config.yaml
n_head: 4
head_dim: 64
norm_place: "pre"
norm_eps: 1e-05
attn_scale: 0.125
bias: "all"
init: "normal"
init_std_down: 0.00706
optimizer: "muon_variant"
lr: 0.00181
grad_clip: 0.5
schedule: "wsd"
batch_tokens: [32768, 65536, 131072, 262144]
train_tokens: 613600000
steps: 4898
Each number is 500 + 25 x the weight over its row's rms, rounded and kept within 0 to 999. Layers, rows and columns count from 0. Numbers have three digits each. The size before them is the row's rms in percent of the matrix's.

# layer 9 MLP up, 768x192, rms 0.0876, rows 102-167, columns 48-95
102:531493513482507506473503507532498523484513488483515494492498501477537510502477532527486508524515447463481489506507554462488477489533510459474502
102:500492522485546504474447515482560501494512508534473478497532513479534489476512507475510531463531539509444471483510510466549525508517470505529480
103:520506556509566483542518530516500510480440520499540508454512527529495536485433512491474502492485496528477492496482506489536445531547470498487483
110:501461482506507503510515498502506500476498512496513474503508544495478521505521527504464462519506499482478525510445509492489514516560456522501469
101:473524505514466453508542503490498453481465484522512524465478486520497522429491490515519482483538500474519510532550489510523482500464501499504474
092:528485474476505513494514509501463510474476494564556487548515490519508516470464525486507476499524477510516491438519541573497482521488513476502493
099:489516493491558522504480529511604455474502473491512483509506477518454499505536469476486524505450486498519492518505491519492475527494509530524465
091:473548494516508489509515524498497491462496490479525472493504544475464480489526481510508506513525497522507503428482512516496515492524499492530581
100:519503483466476502499532518474512520458511531521469481523499490530521535534538496529523466480506477489521471518501451514519482502437500464491476
097:506515482513484447520565500486441475534471494515493482540490508509520481506467492539489542515484496435519462528489508511497456491533468514522483
093:521476509546521501535522525512506495530513499519535466516518518459493490508487506520488506508465498539496501470509484463510486461492509480526497
092:480485446497552479485503521491501440480496533477483484530480504496493491514484507478484560504518529494541516483502488512508462500545525470498466
102:464533473514488508489449544487494500537489506479443514515494498526474522465499461526539538493469489507517458479531476523502497505520499538536533
111:472533516483498475462462510513503521517514538508539521513523514469525489486552489470442454483478508484507493509503454500483498483478499496491516
100:514517505493492474463487536531526502520493526490492525509513516466501512477525510508535548529456461503509557476538446479463548482491465554502511
092:506513475525515474463475477522509504433466460491504518469518530546511506522518560474507496461523455503528459527473518496498503479493474529520484
105:479486496516486490518501444478511520480456499508483488514504541478535483464518518513513498487492487545463437472533481462531524532480504507478504
096:548505509516544462471497529504505462485505534495510490509473530468506512508495504535498516469503474466507495464489532548482512519462487481508538
102:513527488522514484439443489527500489479500539499499498528461473483531513463505502513507506518510475471516498456492535562488490525519496476513488
108:479511500487513488548474502494497514514501485496488474468480473484465512506478525499470507469455520527499451490422511500501478491521506502465533
096:470560467504490517531502479541523493524515518493518503486463495464511511521470477494483536488507490467511471453483538544484491515536498454479517
096:475527471500468524489491537517504527465504487497491507507536488506460507456534505514484513507520542474556460470525496504480512537511555537534473
094:499516541504534523493527476557475488486510516497481517513545492490504513491507517518528497529489453486467540441512470481500481505462537520566521
101:531503466516474473470552507529507496513504527464507517493473533494508517502519481516458471507507532496514473478517548479500539479506493460483448
109:490519464513540530516501463549515454472482516451502498487496482486502540487519454485486538500490468487496438499508523505546459493545530532446475
104:496517483510529505502529537523508514475483502544499516506495489498478540503429539491512494499524535503486478501466527549545498502489463477484515
099:522521490506493483480485455472468463491519504485459510488522517511481506555529549505523482480474535541489499495529456450526491498515513453509485
104:538511525495544539512514513480496506480538516570491484537476541503527498530496484486526503474502494490517498517484451512518495453520524478518460
098:468525488472527547506484548497543481552510482450580524537520521490528515463449474497492454494466485514498516512480502487513541505488536545496465
092:561497480502496507532495521475490498501465491461533473509505490468520469501495533487516515491521461532500452488463504507521508509503500537516507
102:534526502483515532519508510490522511458452504508465450522489497521466451497501533528510497502481524516486528482466465511509518456496549493491469
103:488495480529487517475514470499497528511510503486531459513461502502511519498461564471476482524504448522485509495513500509460473526501496524546536
103:514514523495513521491444489544489455478525485462489521545441537520535483536484498479551516502504496493486461490496500516536543503503501504537521
100:461494507512481481509493490508471529530487529432537516462464465450456497486484498471527504478512534457485484498473493514522537514508494530502503
084:441519522499541527485469503491454503479500481494486490505493488533540479464503539526513545488504534477448479516487524475507521515510502504506497
103:508512454445484498484514475485506493488503511498476429491497480530447491486463541479511494502528512457490511496508526516491458521521472509516475
102:447513498526485446520482495512484502474522515469470492486490510452462524483543518476495512524458512467529487464482534493504484493520497512509505
099:493486528527483458488548473469487483509508464470506491481524496514486478480465539516552524492527505495504499492544493493475530519490442539500533
098:487530458454484490508477496519523493489524518495500526523469517539476468510517525502513498473491528555486508421548488510461517491490490586488505
101:493514516549499494507531490478509506470466560471543461468502535455533507466492536473516513517464483512460495541487556489534488472445468509510503
104:487509481529459521476485489471504456474504508493476546458496446462495511520538530507505529498487491474475504471484491527450510490494489524491508
092:543484479511496510492486498499456523489477472545468479502463471484535489465463517510546525441526518515494507480535487566493536486483552505470489
104:503505480450479520481471480512459492509554500489474502481510508469519523464506457520496521504448525486530483468490504488499443442523508511498542
095:467512498422468479479495473546507466477518507510506546464501509515508513464519432512526521500482533508491473502515507524474531519506473490490544
090:495519532498495465514517505480461487507496493513521526502484504492507469510508502545495520487456522481549511464507513442481482461453488527515481
112:490544508489501504453516517495486473491475481484501514517491515475485482514470483499517515472515499507524500482533482528494549481481490480461470
095:488489500523516481476472479498504495472498517473530478508501484533529492517475543488458515495472468475536530470545514499463517505501568494495502
099:520497468438486486481470485478498485462497479541509547455510503544516541458529496499459512518502541503519532468500481445500533483531491462538456
093:488488494490547506555463520491491546511488485499525517531506526471472526491520519484473508475465478502493518511446489479476513498478527502470482
107:551514477489482474509488469502465534506478492500480496501468502492481482488487518538516446465493516516512504486523483492492525497530481475487522
102:460511460477519533488508518475530525511519480522514519515512480519484506490493524482526534483480547515428490503515510502518523503525499512467481
095:464495518551516544510496498513481504479520487479519478461508535473512490507471543484496543506480487522529557484511518515491509513502490497521507
096:447512433503526480513512492490518519533505478493499439481495476505508511444516541457506518524474500510503502497497486579513528486524468500494462
109:529507493503527533507502529545489528496471508512496495545480529533513488544485532485494444501531522516511510492483452505530454528471487530527505
105:568499534508487534520496527514531490543464499507546478517489496444477472488510475536508483526485509508514508511523528492508527495501477501491527
104:510531469539520484486481548485537485530435515519496435519500496534504489541469511526519492459521543473472475519494496507516525507510498511462516
095:533491504547502534484511539471485499506536507496490500520469499472517480520485496494513464480478506460486481516494504524525458468493521489524514
101:535538458537508487487517474501551474489511476480526498465479512513504501499480511490550457486495534509448503443482545458545511534559538482491521
097:531496483520545511499473529507536509508494467513498538485483486504516516485505533527479500495512474512501509521503464511445504500497523528454496
100:521477453496527487535477464483504506520489509505508544490499464496488470559540493470492516513472466514477462494513493494536506489494466473506497
103:540558592495503504453522478524452468490513504464524538490497489564545557514489462510541520502507512478500502519546514497438516481499483497460467
102:485494529497487491473518510475519461491512543480486518499513478486426472496469527523495483498522466529521482492516514444516503483465483478462522
094:511559519535502521490494453542498508493451510501522476515554518519537523533474492469533532450492483525502525511463501508454480516498522480482512
098:505506537551488499528514507502515462515507517511536531494507505486503478499497541515524520531494494479518521513517502456537487480474527489530485
097:494523517542519485523485511501440476502536470515504452489539503496556481483509508495507502483476492458489498498498464484536536522509506479470498
099:479496495544481487525468501500496544496544510493489499507489499497478466486522503540509454449472511494488484505518497543504523509518455511500472
# layer 9 MLP down (transposed), 768x192, rms 0.0943, rows 102-167, columns 48-95
100:497506459494481495450482472451490453482501560465505492494527524545520485518499483448481537505521513506520516481445518497514493515453485519477494
122:506455522499485537476481520481514505473536502503463501521491455478528468501485489490479515493486502455499438504517504485533519480478531529526489
093:454483452457514456507482490527453470458513524500496524518502511494486504490514483539524521482482493509503529507454481479488501461517508494532489
110:504490499498506537501502515520503508528523501502512492563495479488546531518518499514516455485503452483501500511429493530521516489510489525455477
101:531492455446490483498488515526493506500491525502492517508471501494503485538474521555466481470455543494509487516482496498513477522490512527539511
103:457522489524525529514499460520461518525484499463528508492510531452517525482506472520508502518471505499516517545538500510474504525513471494508511
089:476509473492533442473502525477444477516540495558505516508494512493488526456520470444504486493531468503524568474473490521460480497493476487521529
109:492432536520514519507516472494508509547505541535513513454497465513485502505530524488478471515467483485528514526471531481540509521481496494532460
100:509524533511541498474477512488479483518443552473562514502472504484485539484513497515476453473488520489479537476470517482484497456514521499503509
103:522520477497491522497457459511529537451559481516548521512524485523507514499533505516532530515526518547453496474476461476490514512509490509502496
091:518531462499491482525529459492507530471475457512528488464520508510509518531512459452479497501467534485510461483505465499526501476503540498431471
097:545520489529486500527461518511518520501532463512539499531550503512497524461520552489549469538466474509470532525480492494484514535455476561540535
101:443478488510535501524533520520441547516512548525476493516515496495501487525480498544504536464459498448510517429525469451534482461496481499517490
093:534516508471489501494528508565510461482532549518450447499467532486545468477487502505457492500518497494465498542497523542495529505481523473518485
096:465496524508504476520530495523498520486513516507525448506507518484504488529496535505548480468468490496503489506491504454502465449529485480506465
098:512474503550460468521533516486487513516560523509487481518463461485502490459508476531456513459518508504455520511488492515511483528497527510474492
096:471455503502528558546503504485480491510472493545493516485508472505489491487508480470527519551553495483467481506503553507510505506483498461548541
114:530475496477448500505455495515486528494516522510496513529500535507509510486523511525504494495515465495530495474498521566410459474483494489516487
094:453471471514498517480506489495511449501518495567482497479490504489534531530478501544524525516541502507450505501512498493497527482458500454453525
105:570466539512519481522469524489456487509513462519479490556503473450472513471526527505508492465512542502527513485482496462512472531517456529484470
096:501473496502446525470494473481494540467515475432456507500509553459554480440520534504522478529532533502491454518475503497524470496483453489485504
094:522491481515507476513493517510431454511492522518516499501525480495501490498467525516499490478546454533544565493503480523496485511509503474471478
100:508482472521513495516474511493525485490472521516510508479506520470479515520504505501534553484431529464495461550529493523497528493509511485455485
100:458457503506499521476501484484486532503490495476488548513503547483465485524549532502508521489506486493485519515472484531526507512516503525524481
090:479468509487505515508561439471539538524465511497548499562526456507434485492493514472507560539508485453485505488495497493503528495503501540497507
115:514504506531465493513501448517500506506569491529494509482443489481488502498470489518499533478505515484528525511518509517493515525527505489482455
093:517480506532462488502471542513492508509502510488531508497503492526555496497527473475508453530541528494509489464486484524496475530468493497501517
103:487502456460481485450510504439487503499482505474501503472502478468528475504505477533475506495493525513468524488538478470496483490478517522495480
094:522468489537483500509486468558504509510490454569481472488458477505466534545527509503483522537487527499513510484487493513472480483492533516490490
099:451506492503515494458483486517485527515524529504476527487575491502499501473491508471498496490504473499485512499547501476508516483463498500520497
099:499471475499487460516504508494502533476524531502527540517434526507527526505459481507526527498509534502539535469495565485447538478508521444492536
102:492474495500477517495494512503486497476493542489463463494492526518508479535508521477487482522499510492509476489446520517513462486516517492523527
098:480472523517470493511478498493506521486534497487524533488492470534493515509500524510498504507557496498521542472484524508473499471484519487481546
099:483504516493531504462519528499503483520491507497463506513543531507477516517513512505475541487529502474523512507454536543505467476523485528489478
099:543486484505476497530491488516506507455501493533510502506493468480487581487499502512435468524507523518516497527529483543483491517475510486513500
097:481525445485488478499501518507475457475474517463554504469486474489530494488531499481497535492575552503499545472457477478519510457479540532515531
096:513473522501480466495516480546522506488508503497511546509466550521529488524485513507499469443508477483507516540487512477509502493488524507492489
097:530467506471484470496520489507451462471490535486531505475483485516477511498491529470442487450505510559482499536551494533577472519506466509521495
094:499487509512502534477495502497502479498506495544461487477527497468518534457491501536498507534509486460514502492514525490480468518520533480513475
103:482524482496504502477490473521494501508497479516491513509464537516505528472468466516555482543491535522510518515473500485465480519504519496491519
101:516475464479475494520498458527524479468484537544506486519516513524521500488549487517468485480506526559509501498487492503506483521539516501501528
099:494483515517522492480503528486572485498529506488525536480491533516434478510505478506439499554491471511507503511484494498509485482523506498495489
097:494482512521513504476507522510534486456496517526470461501530494472461469534470462507527534535531504512480474511502515498489502525505538500502467
094:517503508511493550485515500483528503447467488539499489518478473456510515492475554502470491557497460469537516526484530496504459527469537504488488
120:510506498479484507471507481450488521516519498535457506499485490501519482527510506474492535446528493483555470518499511537493503528531489475493503
098:533509522536494531459538525491501495518490430459507497541520524528473518521498501518470529471458520491504507490520488482485494508467503511481505
092:464505499504538513469495500485489490436467456538474442476535497486529474499547514516523467511493541521474505508497531442508514476477451480538498
092:500471586502512505477523513491513527520491574502515523481521494507447483524507518473480492510483511493500489530515528543491471507509496501494534
093:503540486480473496450499506473551513514498501473554474493481558508520503524451494480514469508494477557526538519519514530496481544523474563497513
097:462499500457503510497506501444547476545484484481493506479520521474499491478556488488478484518534508531490514504516483562494492527516493546463484
091:514453522507507471540507506543472483470544484515506563499477503527495512564499532511468496480462521543521497454476480502438465552537459477493492
106:457504510484453487457502524505548482530486494515491507481474484495465525478497519505463461511505504553474507533492492535484533489499462502484504
095:554525477485481486519476505504463489490513541499489517515564495489460507554485500494486488470503439474532538485491507545482485505481503473516457
100:491487515511522467523480499506504496475547525496483522518521513501502516527479499476476477489483483486503488571446485434505531484483507478507523
097:472512512485489504505520511532533512500513506455494520465485463490534518481464494517531461504536490479521482495489459509474503510479505474512532
101:459501514493499440498466460476472532478483499456490489577481523472505530471502532493467501517476481508558474512495524462506509463475497524504437
091:475480491478479475562501536491501493461491547460496542490490530514530555511475506440539475487496484500495489506503498513514515539538445517447461
098:506457475508441540502512480464501472481504490525486437471519530510535505513484489491475528473486499486479554480496462487512522505437521493520502
093:504496510467461476518538490523459499500450496480472519496498519462484522515491449488560512496490484470510533507521464508513517462519516510497483
092:516543513499525449519509526524487476506474492480528481487508514544489557490480506487486534504499448506525511518509464435507529510514493487526492
095:545508470523475551452466512513514480499506500453506534518485507513503525517484516471496510487503502457499481483477514511487522535503518465488492
104:526465509502467501527499528493471482537528482466491544491547486525554517471513532511443508515466495473501471526517540471469491475444488500464518
102:518498475531450562504510486501495465509499538522516504508477485486500541488520537520523485515499519514514479487490549480498490522496477442483519
088:523558505442527526462513485504500555475507508496474479502516490536473519567502499514485504516501473501474508465511470510509504491549484504478471
110:490519502507472487460521504484486468527475553476478525503487514473483495548514501495489454467477479493495437483523527521538503513464503482467470
097:496527552477504502483497499514492508462503544524506478484514469482531501516505490450510524518488514513481506480518523521493510487495498480523496